Each number is 200 + 40 x the weight over its row's rms, rounded and kept within 0 to 999. Layers, rows and columns count from 0. The size before them is the row's rms in percent of the matrix's.

# gate: layer 5 MLP gate, 576x224, rms 0.22, rows 545-565, columns 0-111
# up: layer 5 MLP up, 576x224, rms 0.227, rows 545-565, columns 0-111
# down: layer 5 MLP down (transposed), 576x224, rms 0.172, rows 545-564, columns 0-111
gate545,107,176,164,179,164,223,277,244,297,203,191,215,210,279,188,165,129,195,211,199,237,170,158,216,209,225,230,193,238,176,255,259,165,216,186,161,150,156,214,204,193,176,215,159,203,222,254,225,208,252,147,194,234,223,133,234,160,187,166,212,161,226,192,245,133,200,98,151,160,168,246,148,183,134,247,176,148,211,219,192,189,236,194,250,186,229,136,256,195,169,201,242,257,140,241,206,143,154,132,187,191,197,187,147,200,202,167,152,132,113,211,182,236
up545,106,228,151,225,242,136,191,186,206,243,198,162,170,184,234,217,192,234,172,166,176,254,268,226,159,137,168,196,175,189,156,169,188,239,239,239,294,203,223,252,173,222,266,149,235,231,72,196,195,203,200,165,135,225,226,224,249,137,204,209,229,150,214,207,248,194,191,252,253,218,257,160,207,242,210,239,196,139,201,183,191,176,176,227,242,178,153,219,251,280,150,213,237,185,247,237,317,231,206,232,150,238,189,227,224,177,167,194,161,233,138,239,170
down545,108,223,279,188,155,220,102,233,277,218,137,174,183,229,179,192,206,273,223,202,147,252,167,204,170,248,242,211,162,113,148,119,189,191,215,197,235,165,248,170,221,231,117,212,318,216,249,237,229,201,245,165,202,127,174,175,153,186,275,147,221,230,210,158,236,223,222,239,254,237,210,248,226,212,195,155,193,226,253,220,186,195,181,250,203,249,203,225,174,244,199,233,220,153,176,213,175,168,191,164,207,204,208,219,216,153,130,110,184,159,200,174,107
gate546,101,173,146,186,198,204,273,135,165,174,147,209,313,127,243,254,154,224,166,163,137,182,240,174,240,185,266,237,199,215,176,223,141,175,211,194,210,214,140,187,130,164,213,193,272,243,130,219,209,198,236,171,231,193,182,292,242,181,215,152,182,222,256,203,152,193,125,233,153,165,145,188,184,252,176,156,207,255,191,177,126,233,192,173,184,173,217,168,157,189,229,286,153,168,193,164,167,183,209,218,249,205,157,248,207,175,246,211,198,213,223,197,257
up546,098,233,110,83,206,166,214,248,219,173,266,119,157,194,256,181,175,224,161,212,249,158,206,221,181,229,164,122,143,192,170,134,219,183,232,193,233,228,239,214,140,173,243,191,208,202,138,205,163,163,203,159,194,235,177,182,247,198,217,178,156,158,230,209,201,178,191,169,218,210,175,198,126,183,167,210,182,264,173,213,226,216,141,201,163,223,179,175,187,154,267,207,150,117,180,171,257,222,231,171,210,196,217,134,217,162,261,195,231,268,209,257,220
down546,099,156,157,214,214,243,255,239,206,179,143,163,321,102,206,146,143,196,160,228,185,278,198,274,163,228,238,131,175,129,212,204,277,223,208,168,192,203,213,189,179,152,248,181,214,181,164,210,141,135,217,293,199,204,178,232,146,160,162,189,214,204,206,249,249,236,187,148,184,202,177,262,257,162,172,195,183,263,258,197,249,147,232,200,199,172,176,150,238,212,212,139,191,159,228,176,238,213,181,202,277,225,137,194,153,235,172,237,206,156,185,147,198
gate547,089,209,126,183,160,274,237,170,215,215,197,181,253,264,230,239,84,218,227,163,165,237,259,224,242,238,225,232,284,214,209,176,183,184,197,204,163,217,171,173,108,188,276,250,217,184,194,214,124,202,169,215,158,213,176,232,217,227,214,215,225,191,185,162,249,179,190,248,268,166,178,185,183,262,169,109,159,199,238,93,253,214,116,238,244,234,175,258,226,196,131,164,174,250,208,240,230,192,159,239,242,154,210,203,198,203,177,184,229,277,253,191,164
up547,093,150,218,148,185,224,243,276,204,221,242,194,222,220,192,206,309,225,212,222,166,133,186,163,210,274,200,178,181,226,145,139,188,183,172,108,192,214,216,193,261,194,164,190,200,216,219,178,285,186,195,204,154,174,158,205,201,234,166,128,202,214,250,258,247,147,210,273,223,188,183,171,168,250,221,213,189,182,173,173,197,178,284,177,218,231,205,167,164,177,197,160,264,219,191,219,277,190,228,58,172,149,144,185,151,234,280,204,151,161,232,228,192
down547,095,209,171,220,260,196,249,150,132,239,205,231,221,171,261,273,256,236,93,188,179,170,200,224,177,200,235,171,195,189,151,233,215,222,172,211,208,185,222,276,186,162,225,228,194,130,195,196,197,149,192,155,191,274,162,129,103,247,222,162,263,156,212,182,161,227,229,161,153,200,324,201,176,170,232,228,209,170,223,161,252,164,205,231,181,289,142,209,176,217,239,245,132,133,176,226,182,164,305,155,204,206,130,180,184,232,207,225,239,241,212,191,216
gate548,097,224,241,249,259,178,220,204,159,233,233,183,239,213,217,162,196,161,136,96,194,176,212,165,167,258,220,191,177,261,218,216,174,234,197,135,223,153,164,259,265,183,244,189,172,140,210,142,201,223,150,275,193,206,164,212,304,242,251,251,139,209,202,229,187,161,123,219,197,196,197,160,202,242,201,158,64,209,252,177,194,174,242,199,202,192,193,193,172,192,269,256,147,226,164,190,168,223,239,228,237,168,191,225,181,174,193,213,142,185,182,202,230
up548,097,251,252,186,236,203,219,169,202,207,271,181,253,240,225,247,231,188,233,275,168,152,293,134,225,174,149,242,153,245,181,215,184,213,177,172,235,196,286,197,126,118,232,220,239,201,260,133,159,183,231,202,195,155,256,204,205,201,141,211,208,143,150,179,220,189,185,283,214,229,133,265,185,162,253,213,247,202,167,200,176,128,149,252,208,294,157,162,182,209,184,222,227,160,167,216,295,225,203,208,207,176,229,219,203,195,226,249,248,182,238,179,155
down548,100,210,183,248,208,245,181,293,209,174,258,252,210,187,232,173,198,177,195,228,198,79,235,166,217,167,161,185,244,211,157,162,182,255,157,197,182,196,233,244,172,214,236,207,203,185,235,194,227,219,207,181,131,210,244,278,184,201,244,248,212,165,252,220,233,193,130,160,165,138,214,194,146,237,227,119,252,187,266,192,222,111,241,236,221,191,219,182,178,206,200,220,166,241,231,224,174,231,185,146,174,127,179,146,198,294,196,295,214,200,287,151,195
gate549,098,163,202,211,187,216,213,241,168,193,179,198,216,161,173,251,181,204,187,170,261,223,178,239,154,220,243,179,185,187,206,185,203,157,208,169,180,187,197,195,224,251,113,183,147,213,176,218,192,180,209,239,241,222,209,175,200,195,260,228,178,151,215,203,233,216,189,240,246,250,178,148,138,200,195,206,203,162,262,184,155,320,198,211,160,258,171,214,225,181,195,180,201,296,209,181,153,202,149,209,234,273,297,200,252,226,249,202,191,164,196,134,270
up549,098,199,139,223,221,138,229,125,269,167,233,143,123,250,249,236,180,250,202,123,187,179,182,198,245,167,192,173,212,191,253,106,302,188,176,214,265,263,235,202,240,214,266,123,224,199,218,215,222,183,156,166,195,230,202,186,238,160,174,169,215,195,208,146,278,250,223,210,235,249,161,181,227,123,175,148,257,184,230,221,218,173,211,245,212,308,189,250,140,213,205,234,252,220,257,193,183,167,152,206,249,229,213,235,179,273,181,223,204,112,197,150,250
down549,097,199,214,278,191,171,226,254,190,141,180,247,217,161,212,233,176,285,161,289,241,136,193,228,145,221,252,209,195,161,205,257,203,192,214,177,152,251,183,212,202,213,116,207,243,226,186,170,251,224,208,215,153,170,213,170,285,157,171,173,184,154,149,190,183,218,132,121,221,190,270,186,167,255,210,187,226,212,197,168,175,256,122,144,134,165,204,187,208,186,289,273,125,189,215,190,238,247,170,272,229,202,257,199,134,264,203,194,221,218,241,216,201
gate550,101,174,166,198,231,151,183,192,237,212,238,169,161,220,148,227,252,180,220,264,206,218,167,261,195,151,264,223,198,176,165,175,247,202,292,160,211,192,248,181,165,152,187,189,185,232,188,206,172,112,186,197,238,166,190,302,204,235,219,176,178,216,173,219,237,126,198,174,190,241,188,227,237,244,232,189,117,191,247,97,229,239,228,238,249,167,259,198,214,225,164,189,201,161,199,202,253,145,162,185,256,184,203,251,298,221,210,90,300,245,175,177,272
up550,103,220,241,194,229,168,204,117,256,202,138,147,151,219,190,192,169,225,165,129,232,183,302,176,227,290,236,186,230,256,225,146,194,186,109,213,127,188,242,228,102,177,224,195,186,217,236,191,130,183,167,169,185,193,208,223,218,179,143,187,152,179,180,198,247,179,129,214,191,190,147,218,213,229,206,231,162,194,227,251,165,122,195,177,152,210,175,156,73,129,251,208,188,232,243,227,172,263,209,235,205,209,236,236,187,247,226,152,184,229,189,200,239
down550,102,200,199,165,233,221,228,230,202,182,194,232,265,211,197,133,182,242,214,256,286,234,228,156,220,219,214,212,168,156,167,214,220,181,192,231,248,184,167,138,147,215,194,249,267,195,229,259,137,191,195,138,179,191,228,216,231,221,179,171,190,219,147,239,229,271,181,137,217,154,172,174,257,223,151,182,214,208,188,272,216,238,269,230,180,230,155,187,189,165,229,204,167,186,153,156,164,247,203,173,176,246,168,167,182,238,242,299,198,209,191,194,238
gate551,094,169,162,208,284,196,265,148,186,175,235,142,159,202,267,171,190,189,236,190,203,225,250,166,159,112,157,199,168,284,172,129,235,209,158,246,187,147,153,153,215,184,190,185,248,207,182,217,175,170,213,232,213,240,130,202,184,173,224,162,209,199,144,258,217,201,156,223,247,193,236,238,147,215,196,249,197,203,229,194,245,242,157,156,200,127,174,227,185,209,205,103,177,183,169,217,224,190,174,124,211,226,180,121,259,216,62,144,229,188,204,248,171
up551,093,192,201,184,162,222,241,197,202,237,189,142,191,165,168,142,148,270,266,210,117,164,187,99,315,118,189,188,151,254,145,176,198,152,216,165,193,206,200,235,195,178,137,223,254,164,192,202,159,244,204,205,195,201,174,225,217,188,202,145,275,190,172,226,152,207,206,278,186,100,241,165,175,244,243,247,266,256,205,138,148,335,207,128,190,217,243,226,126,238,255,172,228,195,228,255,188,234,179,196,194,187,198,139,206,232,188,215,224,220,172,219,234
down551,095,182,205,143,142,280,175,186,189,188,93,161,191,224,174,116,193,223,198,194,182,215,201,181,227,274,219,213,184,159,331,264,223,183,247,209,137,210,227,231,193,109,190,150,167,258,178,144,234,208,235,195,225,206,275,204,125,194,236,151,211,226,190,205,166,222,171,206,204,211,175,169,230,119,212,177,194,186,190,167,150,155,209,178,146,211,273,252,207,182,123,131,169,189,151,138,280,194,150,197,235,210,238,187,159,162,200,241,248,185,211,232,194
gate552,095,229,198,230,133,140,229,151,222,107,112,261,177,198,195,227,228,178,217,207,202,220,187,237,156,163,194,218,218,271,227,172,258,228,210,196,159,207,196,157,168,276,160,274,274,195,179,159,181,238,123,211,210,201,162,194,212,209,129,258,180,197,226,184,190,124,203,255,226,181,263,177,173,168,228,201,159,122,268,193,269,207,181,184,191,269,169,198,238,184,180,228,176,144,203,203,155,231,247,173,208,203,204,115,209,175,189,198,183,197,221,123,227
up552,092,164,149,202,223,253,202,248,209,228,236,283,242,214,175,234,150,186,197,182,258,206,250,230,180,173,185,218,126,163,226,215,157,181,161,265,233,223,174,177,149,164,213,132,203,145,217,224,172,264,182,178,219,195,262,192,163,209,130,141,256,191,220,177,163,190,215,155,187,206,224,232,181,188,208,155,254,220,256,227,201,239,296,235,274,211,238,154,211,251,164,210,187,206,181,163,182,209,213,217,196,110,208,246,196,187,190,215,176,266,222,245,159
down552,095,191,240,183,258,122,242,218,156,163,211,216,159,203,251,246,212,237,296,201,191,216,244,188,252,144,236,254,211,195,167,175,145,219,185,234,254,225,241,253,258,216,237,168,217,146,215,148,175,190,193,206,230,221,230,200,239,158,224,198,288,175,160,244,208,251,181,238,186,194,165,201,166,240,312,195,168,177,169,227,189,185,177,130,249,238,176,178,215,211,190,190,174,206,208,184,246,127,146,213,257,195,249,288,204,166,143,151,272,228,176,221,229
gate553,093,151,115,189,192,215,103,121,222,225,165,227,99,224,229,192,162,265,246,153,198,199,197,233,193,245,171,139,196,226,207,194,151,160,203,217,235,241,219,224,237,183,223,207,197,262,195,201,265,251,155,160,177,167,184,171,231,159,197,215,285,156,278,215,285,214,183,237,161,206,155,160,170,187,204,194,224,202,136,214,169,229,227,172,169,180,231,182,215,244,160,150,186,240,218,175,243,205,206,224,241,198,249,200,168,218,175,242,109,226,229,260,193
up553,093,205,181,166,179,195,305,134,154,168,215,226,251,185,240,210,212,193,149,177,230,69,245,206,202,138,231,230,188,154,263,236,227,213,275,177,201,233,173,217,179,240,204,251,162,214,152,177,164,237,163,160,219,239,186,230,222,169,234,227,218,271,187,214,199,206,303,213,167,190,219,214,168,204,171,270,152,290,134,233,156,236,214,224,274,221,234,110,212,199,186,175,195,232,175,202,166,145,172,276,182,232,237,219,242,219,170,256,213,155,220,184,211
down553,096,282,224,196,226,216,220,201,170,191,173,102,139,211,282,203,188,194,228,254,304,166,234,303,217,201,240,170,138,229,208,189,186,199,238,164,197,180,182,170,209,242,248,209,214,201,154,207,213,145,196,230,185,283,230,218,292,156,252,288,243,160,216,225,214,219,204,172,169,221,159,229,260,166,199,192,192,259,233,128,164,201,187,211,232,166,146,206,166,265,229,207,197,214,157,241,145,148,196,196,143,236,198,207,268,256,210,177,196,193,182,167,195
gate554,099,181,220,163,205,211,226,167,255,139,217,138,256,285,153,173,225,169,179,185,227,180,229,223,242,189,187,109,207,247,190,191,186,204,240,236,288,215,281,172,233,190,177,208,272,205,176,53,195,169,161,188,245,181,163,173,221,243,121,177,237,204,221,246,143,213,152,132,224,209,255,195,224,170,143,204,215,170,157,169,205,198,268,149,186,219,182,138,239,260,193,222,222,165,212,208,219,164,143,166,169,227,233,253,229,139,265,196,257,228,216,221,192
up554,099,257,202,182,133,194,189,216,213,161,253,193,255,142,212,212,222,199,202,146,203,249,264,238,164,199,276,117,143,171,155,223,167,199,172,197,208,250,233,185,239,214,162,174,222,213,191,166,231,198,193,206,176,255,153,202,185,187,189,244,222,217,235,131,162,215,169,205,250,226,204,132,175,158,206,186,234,159,180,186,176,193,209,227,199,208,178,124,171,145,194,109,241,165,185,164,174,240,169,217,137,223,238,206,152,253,194,228,269,149,219,187,182
down554,096,186,184,219,246,221,152,268,253,236,243,176,194,199,189,219,173,171,180,169,179,126,157,88,228,199,216,211,185,115,234,203,243,288,195,254,192,206,173,261,154,188,213,270,211,184,176,198,256,227,193,204,110,119,190,172,211,197,211,186,149,186,218,156,291,179,242,180,201,182,320,260,236,202,206,209,211,175,182,169,204,124,134,222,208,223,148,217,205,166,170,169,187,179,200,183,236,191,196,177,144,214,239,182,205,215,121,151,125,239,248,247,187
gate555,113,202,198,184,183,118,251,223,185,180,197,242,185,156,115,169,214,191,220,221,91,204,216,196,254,151,171,196,240,196,249,239,180,191,227,241,203,186,250,204,214,143,181,158,181,161,120,167,323,253,208,179,235,196,161,204,261,125,296,219,222,161,156,207,230,192,204,231,227,238,181,207,214,170,234,197,169,192,206,114,216,169,140,262,207,202,262,216,158,156,162,234,214,236,184,207,191,258,231,209,169,157,212,204,209,144,215,220,173,255,236,261,268
up555,114,162,230,147,180,241,173,268,123,253,113,103,132,190,154,192,276,226,183,188,272,184,191,225,153,165,247,218,190,135,170,214,259,239,198,236,258,230,221,206,247,131,164,257,180,282,181,187,96,149,189,212,240,154,135,187,176,111,223,146,198,140,208,206,221,236,190,143,188,206,244,249,245,177,194,230,290,155,230,215,171,160,199,128,152,148,203,202,220,169,223,138,245,214,150,228,215,212,154,205,250,199,147,246,179,176,173,143,200,197,143,227,208
down555,107,154,249,145,218,196,143,218,252,200,181,168,202,258,239,168,236,201,221,212,184,303,199,130,136,327,217,200,163,204,185,226,208,197,224,230,248,161,204,215,181,205,197,219,108,229,207,205,205,275,260,222,212,205,167,170,179,203,137,302,188,183,232,162,178,274,97,173,167,172,235,168,195,257,243,189,168,177,154,153,194,186,205,186,208,165,131,154,224,179,156,189,219,139,170,168,225,216,215,221,225,259,194,201,203,241,172,257,189,221,216,209,152
gate556,106,202,159,212,167,211,175,251,238,198,122,206,192,134,255,99,197,180,294,220,140,118,183,228,272,193,226,183,201,267,184,218,252,183,204,156,211,114,212,199,192,178,207,100,159,216,194,159,242,214,203,206,214,198,195,166,266,189,216,144,194,180,188,205,201,120,149,119,155,156,284,223,139,173,206,183,230,175,151,165,230,235,155,208,226,199,156,244,238,154,212,220,206,212,186,183,217,202,155,196,309,187,189,204,211,243,229,152,228,130,262,174,270
up556,106,192,206,159,200,247,244,149,102,247,119,180,180,206,254,222,229,192,199,210,203,234,172,162,226,159,203,147,180,208,177,130,198,220,222,249,169,168,243,224,156,187,153,238,212,225,185,196,201,198,224,292,179,265,188,176,181,192,176,128,251,205,143,253,168,253,148,244,204,219,201,208,288,178,248,193,188,223,262,179,232,183,221,205,242,203,132,140,230,185,205,137,154,229,178,310,255,191,195,229,169,122,290,165,202,203,185,185,213,261,251,178,216
down556,103,142,232,166,217,283,220,102,160,221,215,208,147,190,194,242,194,214,159,149,168,233,107,188,220,203,172,152,168,96,171,191,175,139,348,217,198,149,204,188,205,151,143,203,111,268,214,184,234,201,250,203,309,257,188,151,141,280,200,235,258,168,182,145,180,219,173,239,148,187,224,208,268,208,237,167,164,211,244,241,270,189,187,183,211,227,182,232,191,197,251,245,189,220,205,246,206,241,162,159,182,173,202,120,221,215,255,203,184,146,219,182,283
gate557,099,208,249,193,276,194,204,143,215,275,263,156,227,170,252,163,157,234,246,210,174,196,280,228,102,200,204,214,235,156,270,111,185,167,165,216,209,215,175,162,212,245,202,162,190,103,156,240,171,262,127,204,255,183,205,181,239,245,168,175,169,163,157,235,194,141,194,240,260,260,196,242,201,114,153,173,173,169,133,121,191,187,206,232,250,205,200,141,211,229,248,162,257,201,202,263,224,215,174,198,172,225,230,174,229,146,152,180,162,185,182,226,193
up557,097,157,135,180,163,152,215,215,163,178,285,129,283,224,209,207,245,184,239,192,184,192,229,273,168,215,205,179,204,201,151,148,152,208,139,145,215,181,202,138,150,159,274,232,217,226,210,204,183,241,246,157,263,225,171,110,175,265,298,247,200,157,290,243,222,139,155,268,186,185,213,187,146,160,168,208,212,184,221,259,135,256,160,243,151,151,130,115,301,194,163,211,144,210,224,234,192,178,160,173,241,205,224,240,215,201,184,176,170,200,197,213,168
down557,104,218,152,192,188,162,297,235,178,183,238,204,232,215,183,154,176,251,183,189,214,217,261,193,147,240,187,215,161,187,204,247,200,258,199,196,256,201,262,178,203,162,254,156,219,185,171,279,201,196,119,224,203,194,199,253,149,206,165,213,253,210,207,154,153,141,182,234,178,253,196,163,209,168,172,178,200,152,193,87,252,237,205,275,160,190,190,208,224,239,163,251,175,208,196,230,192,176,184,207,287,152,179,244,228,295,191,236,188,275,192,156,205
gate558,097,286,215,141,246,156,217,211,148,183,202,205,202,143,165,165,263,184,196,241,187,191,258,243,154,165,164,167,181,188,204,224,212,220,202,187,253,198,178,222,270,258,173,185,258,199,208,205,203,173,205,228,210,175,228,212,178,247,151,259,171,179,198,198,219,215,224,201,81,230,229,236,245,215,114,261,235,252,113,60,203,200,223,163,232,244,122,221,194,228,135,210,187,193,195,176,219,216,200,224,156,191,194,182,217,168,271,114,253,210,284,155,205
up558,095,223,239,233,103,96,231,149,196,201,216,250,216,125,189,203,144,220,175,163,202,234,156,196,206,214,142,215,198,247,234,214,201,152,171,164,237,175,230,184,146,177,162,177,187,199,286,157,240,188,213,210,167,322,144,237,264,245,168,69,135,139,169,172,232,177,226,227,228,140,230,158,297,200,162,208,184,134,232,219,257,217,208,196,220,156,245,138,227,181,147,193,159,162,199,172,152,214,241,222,239,172,133,273,211,242,190,166,177,232,261,183,139
down558,096,193,243,139,277,220,257,203,200,231,192,235,95,219,141,280,204,147,268,186,193,226,182,193,207,186,195,179,237,265,216,197,227,151,268,150,230,174,221,244,181,177,194,252,217,255,155,184,164,237,112,149,153,152,178,211,171,135,199,245,147,184,223,248,148,192,151,252,178,217,219,216,183,217,188,254,263,139,232,142,152,208,201,173,250,251,231,219,170,188,185,262,208,199,216,131,177,186,247,219,119,165,136,153,197,180,218,211,139,178,249,132,157
gate559,100,196,181,137,196,202,239,172,206,230,148,151,241,187,87,253,256,257,199,231,190,210,260,218,276,244,118,199,190,275,140,203,222,185,236,188,249,142,162,189,226,203,280,240,160,186,122,154,137,125,214,244,198,159,222,177,186,187,183,187,229,263,220,182,210,203,188,231,210,219,222,165,123,161,240,166,242,223,286,174,206,298,200,293,190,196,229,180,198,210,180,265,205,225,205,173,222,174,197,177,234,179,230,211,195,131,167,138,267,261,244,199,270
up559,102,206,241,154,179,152,222,215,169,185,203,253,127,231,271,278,178,140,176,119,266,127,152,110,222,138,275,227,226,149,185,218,194,227,203,256,234,224,236,158,199,269,188,243,250,244,211,295,229,213,175,174,213,248,242,226,228,181,158,180,206,187,134,168,196,207,198,223,184,190,230,143,211,254,234,122,218,168,244,254,188,269,180,170,166,178,145,238,185,228,137,188,213,217,214,232,255,219,273,169,128,203,143,179,198,178,220,219,205,233,172,173,202
down559,109,194,193,179,216,158,189,183,181,247,144,284,172,193,176,235,193,201,169,182,264,164,178,142,186,224,282,247,226,111,119,176,115,185,232,187,245,229,257,170,188,215,259,192,239,174,251,206,275,189,208,230,241,160,234,296,270,170,168,184,216,141,168,206,174,226,138,212,134,144,244,187,209,298,246,149,185,150,143,175,204,213,204,244,198,203,173,183,184,192,205,134,193,175,200,285,208,199,263,201,216,163,169,283,246,192,217,153,219,185,181,140,225
gate560,103,224,213,209,241,152,239,163,239,252,226,187,202,254,169,219,186,244,250,202,146,236,212,192,255,202,258,144,279,248,202,225,283,249,155,205,238,211,229,170,222,72,216,209,232,230,212,194,166,155,233,180,150,218,171,175,182,284,190,192,272,225,145,270,280,218,202,222,176,216,212,177,188,216,185,167,207,152,168,163,109,200,178,177,190,225,165,233,200,131,151,246,143,218,187,215,201,198,239,119,169,191,156,208,188,187,171,204,230,238,204,143,202
up560,106,222,206,140,192,200,255,193,177,156,221,108,164,215,109,206,188,168,158,269,191,181,176,245,195,200,238,217,218,141,186,202,255,243,220,225,233,206,210,163,144,215,193,214,237,157,113,203,176,188,181,226,281,132,195,154,225,156,251,143,204,262,225,261,187,216,183,201,226,211,212,150,157,185,232,311,218,214,161,225,263,137,233,194,199,225,174,210,186,235,261,192,185,173,187,125,255,144,136,227,241,132,199,263,150,212,236,201,192,160,288,201,201
down560,104,158,212,166,211,164,224,195,160,131,146,127,249,186,201,191,198,173,156,223,187,170,158,271,190,211,211,254,177,168,181,153,189,166,195,108,166,215,181,285,244,131,179,245,216,202,137,221,220,222,196,168,262,127,195,200,200,164,248,183,269,170,219,167,194,298,176,172,218,161,195,249,192,154,267,277,198,225,193,244,312,194,240,227,186,241,223,242,248,231,221,201,209,231,198,124,200,117,121,223,240,224,165,235,168,204,245,188,182,241,155,253,223
gate561,095,200,143,221,198,177,210,147,189,138,209,183,142,175,236,216,213,191,234,207,257,187,205,187,213,219,270,178,194,208,251,225,229,188,209,256,192,185,279,219,195,217,200,260,195,242,140,180,192,178,168,241,232,132,224,311,180,170,140,165,248,197,233,191,235,222,264,134,209,202,191,171,231,225,152,241,250,236,138,165,281,193,163,184,135,209,213,212,180,225,269,155,143,222,187,174,182,189,281,147,104,263,258,219,199,234,163,128,273,130,154,151,249
up561,103,198,231,178,259,218,175,192,163,208,190,98,211,212,185,196,219,219,236,178,265,201,246,151,165,160,202,185,163,251,248,211,168,207,86,146,153,283,110,203,248,168,275,208,205,181,245,300,196,194,225,174,218,201,228,232,273,312,170,215,201,189,163,205,73,222,173,284,197,197,265,161,204,223,171,171,177,214,201,237,220,240,265,306,169,226,215,120,166,174,186,188,236,263,267,208,252,240,256,193,214,168,193,201,223,250,150,179,222,258,198,160,167
down561,097,170,196,170,159,212,180,220,196,135,197,225,222,230,159,257,183,216,128,117,235,229,198,194,158,204,232,227,103,160,165,202,142,207,137,198,201,175,258,213,237,193,155,227,183,128,120,247,259,246,187,269,278,166,226,159,162,230,178,127,207,205,237,147,237,203,199,217,210,240,236,224,223,254,241,191,111,208,193,190,221,226,221,203,191,180,175,141,207,165,147,204,201,192,193,198,204,316,201,211,119,194,205,184,172,186,151,247,256,162,181,188,187
gate562,105,230,164,153,183,176,170,284,178,251,244,164,186,161,236,198,190,213,143,198,159,170,243,193,184,183,208,209,215,258,185,198,240,152,195,204,230,205,241,150,195,147,229,138,263,171,191,178,140,168,238,212,179,201,183,247,209,309,175,200,154,164,202,353,178,199,160,247,209,217,277,178,190,163,197,217,145,302,210,188,170,152,150,250,200,247,240,193,237,208,186,220,198,186,220,155,202,193,113,201,143,221,248,222,219,258,205,161,178,221,221,267,171
up562,103,167,185,165,165,225,195,276,263,229,240,166,257,219,218,154,161,155,152,183,178,263,248,138,216,237,184,169,287,127,215,202,176,258,201,234,155,234,211,224,179,264,263,156,158,260,179,249,85,197,244,225,166,211,199,183,257,268,222,190,226,207,203,191,205,224,226,214,135,225,250,218,163,202,151,197,221,194,242,245,176,177,254,149,179,237,221,202,225,177,212,191,154,157,237,248,168,151,156,277,256,108,259,198,178,216,242,246,161,168,207,239,184
down562,098,296,192,167,183,243,272,176,196,190,122,194,190,207,148,167,204,220,203,281,206,143,188,146,191,183,187,214,216,233,258,166,163,237,226,205,212,262,181,184,91,237,178,191,136,198,170,204,201,133,242,122,185,202,203,276,219,145,158,145,141,245,267,154,228,198,188,218,209,300,164,160,163,249,212,169,195,116,199,199,188,247,177,157,253,181,195,180,216,242,214,190,216,240,240,232,192,178,196,234,223,202,235,187,191,158,210,223,258,207,220,212,256
gate563,099,195,243,185,155,169,124,301,229,128,185,236,196,173,180,213,232,304,150,283,170,235,189,222,192,235,253,201,233,230,203,203,175,157,186,255,179,214,211,149,240,173,256,229,172,179,231,135,135,206,238,171,170,166,244,225,191,186,200,225,155,223,146,155,202,210,170,241,210,220,216,145,132,241,198,194,149,215,256,196,128,232,281,142,207,168,221,225,177,193,148,118,193,185,225,194,203,246,259,216,237,181,226,181,163,161,188,176,225,224,234,226,216
up563,105,175,205,222,139,229,123,209,249,239,171,147,248,218,219,221,199,193,171,178,238,251,190,206,178,150,224,182,248,188,186,151,279,149,154,242,239,111,198,100,138,141,187,265,137,249,177,160,180,255,227,161,182,121,220,200,150,265,182,162,125,231,247,164,119,272,217,172,177,210,233,202,158,172,157,236,198,240,169,124,143,158,203,103,223,237,193,198,194,188,203,236,145,125,236,175,272,177,152,211,240,211,145,169,212,201,260,194,200,192,253,163,124
down563,105,220,217,258,161,190,164,299,145,231,189,227,227,185,249,218,207,291,189,156,187,203,159,142,144,217,190,172,183,232,160,151,240,230,198,127,268,247,160,185,213,207,170,161,182,165,146,191,249,113,170,290,224,190,181,220,181,205,144,216,161,140,217,203,219,185,241,211,202,184,141,195,262,203,189,175,215,230,240,174,110,210,179,177,204,198,160,205,229,188,138,258,170,169,190,227,261,222,185,186,281,152,166,223,190,246,154,247,188,167,214,159,202
gate564,099,160,194,222,118,248,171,208,164,159,232,238,174,160,232,111,262,241,283,222,215,212,128,219,192,213,210,212,186,176,214,170,251,187,223,212,289,169,215,187,186,171,261,90,167,214,169,171,179,237,209,169,152,260,177,207,286,183,185,223,216,80,185,229,223,201,147,225,213,277,203,182,250,161,138,235,243,206,156,203,164,246,149,201,222,132,194,192,199,164,143,290,172,234,192,201,193,203,212,123,226,211,265,168,191,212,188,214,209,127,203,222,223
up564,105,168,168,159,293,152,167,180,156,203,134,175,227,206,173,234,247,192,187,220,247,218,267,176,216,143,237,129,282,159,242,310,210,230,184,197,141,234,199,174,157,182,251,209,233,214,181,213,174,95,232,239,258,238,215,209,208,170,148,209,173,140,271,183,205,150,183,203,209,260,237,201,188,203,237,150,240,202,197,219,188,157,247,168,248,179,125,201,177,190,144,182,221,200,188,198,198,232,207,165,231,230,82,162,163,214,179,105,185,155,258,176,159
down564,099,204,211,207,334,167,150,266,213,219,192,141,291,156,233,181,263,228,221,222,294,98,243,185,214,190,198,158,212,212,233,268,167,152,227,144,198,231,233,186,249,245,156,246,167,171,172,200,145,213,282,299,197,188,240,207,226,147,217,233,202,190,211,242,235,229,191,180,243,211,190,252,240,174,195,136,190,238,117,196,164,193,192,205,178,180,119,105,176,142,186,223,178,265,234,159,195,199,176,230,170,216,124,147,214,225,165,193,194,283,237,160,208
gate565,108,100,192,176,208,241,171,279,219,153,196,168,266,145,176,189,209,266,261,177,188,211,207,192,220,166,226,184,158,168,128,128,147,246,208,261,167,202,219,182,90,167,203,209,233,258,154,294,222,182,197,198,214,251,180,274,216,238,246,211,179,260,181,228,248,189,169,226,274,101,219,236,202,179,209,221,183,182,268,198,181,214,141,214,209,224,247,202,230,236,261,246,204,244,166,212,238,159,150,206,290,198,180,142,206,232,247,230,237,128,234,190,221
up565,106,196,227,162,169,152,161,199,212,236,172,206,132,169,236,211,197,153,197,164,262,267,139,205,230,197,165,182,214,166,232,175,192,252,217,222,253,189,179,222,226,214,184,183,263,176,167,212,236,212,242,214,150,199,247,206,210,256,243,129,139,203,189,234,251,136,191,206,266,245,189,243,191,263,117,184,151,261,197,291,210,170,258,160,189,226,216,220,231,272,218,216,163,239,257,154,200,209,211,188,152,135,119,154,216,166,170,148,208,236,236,280,197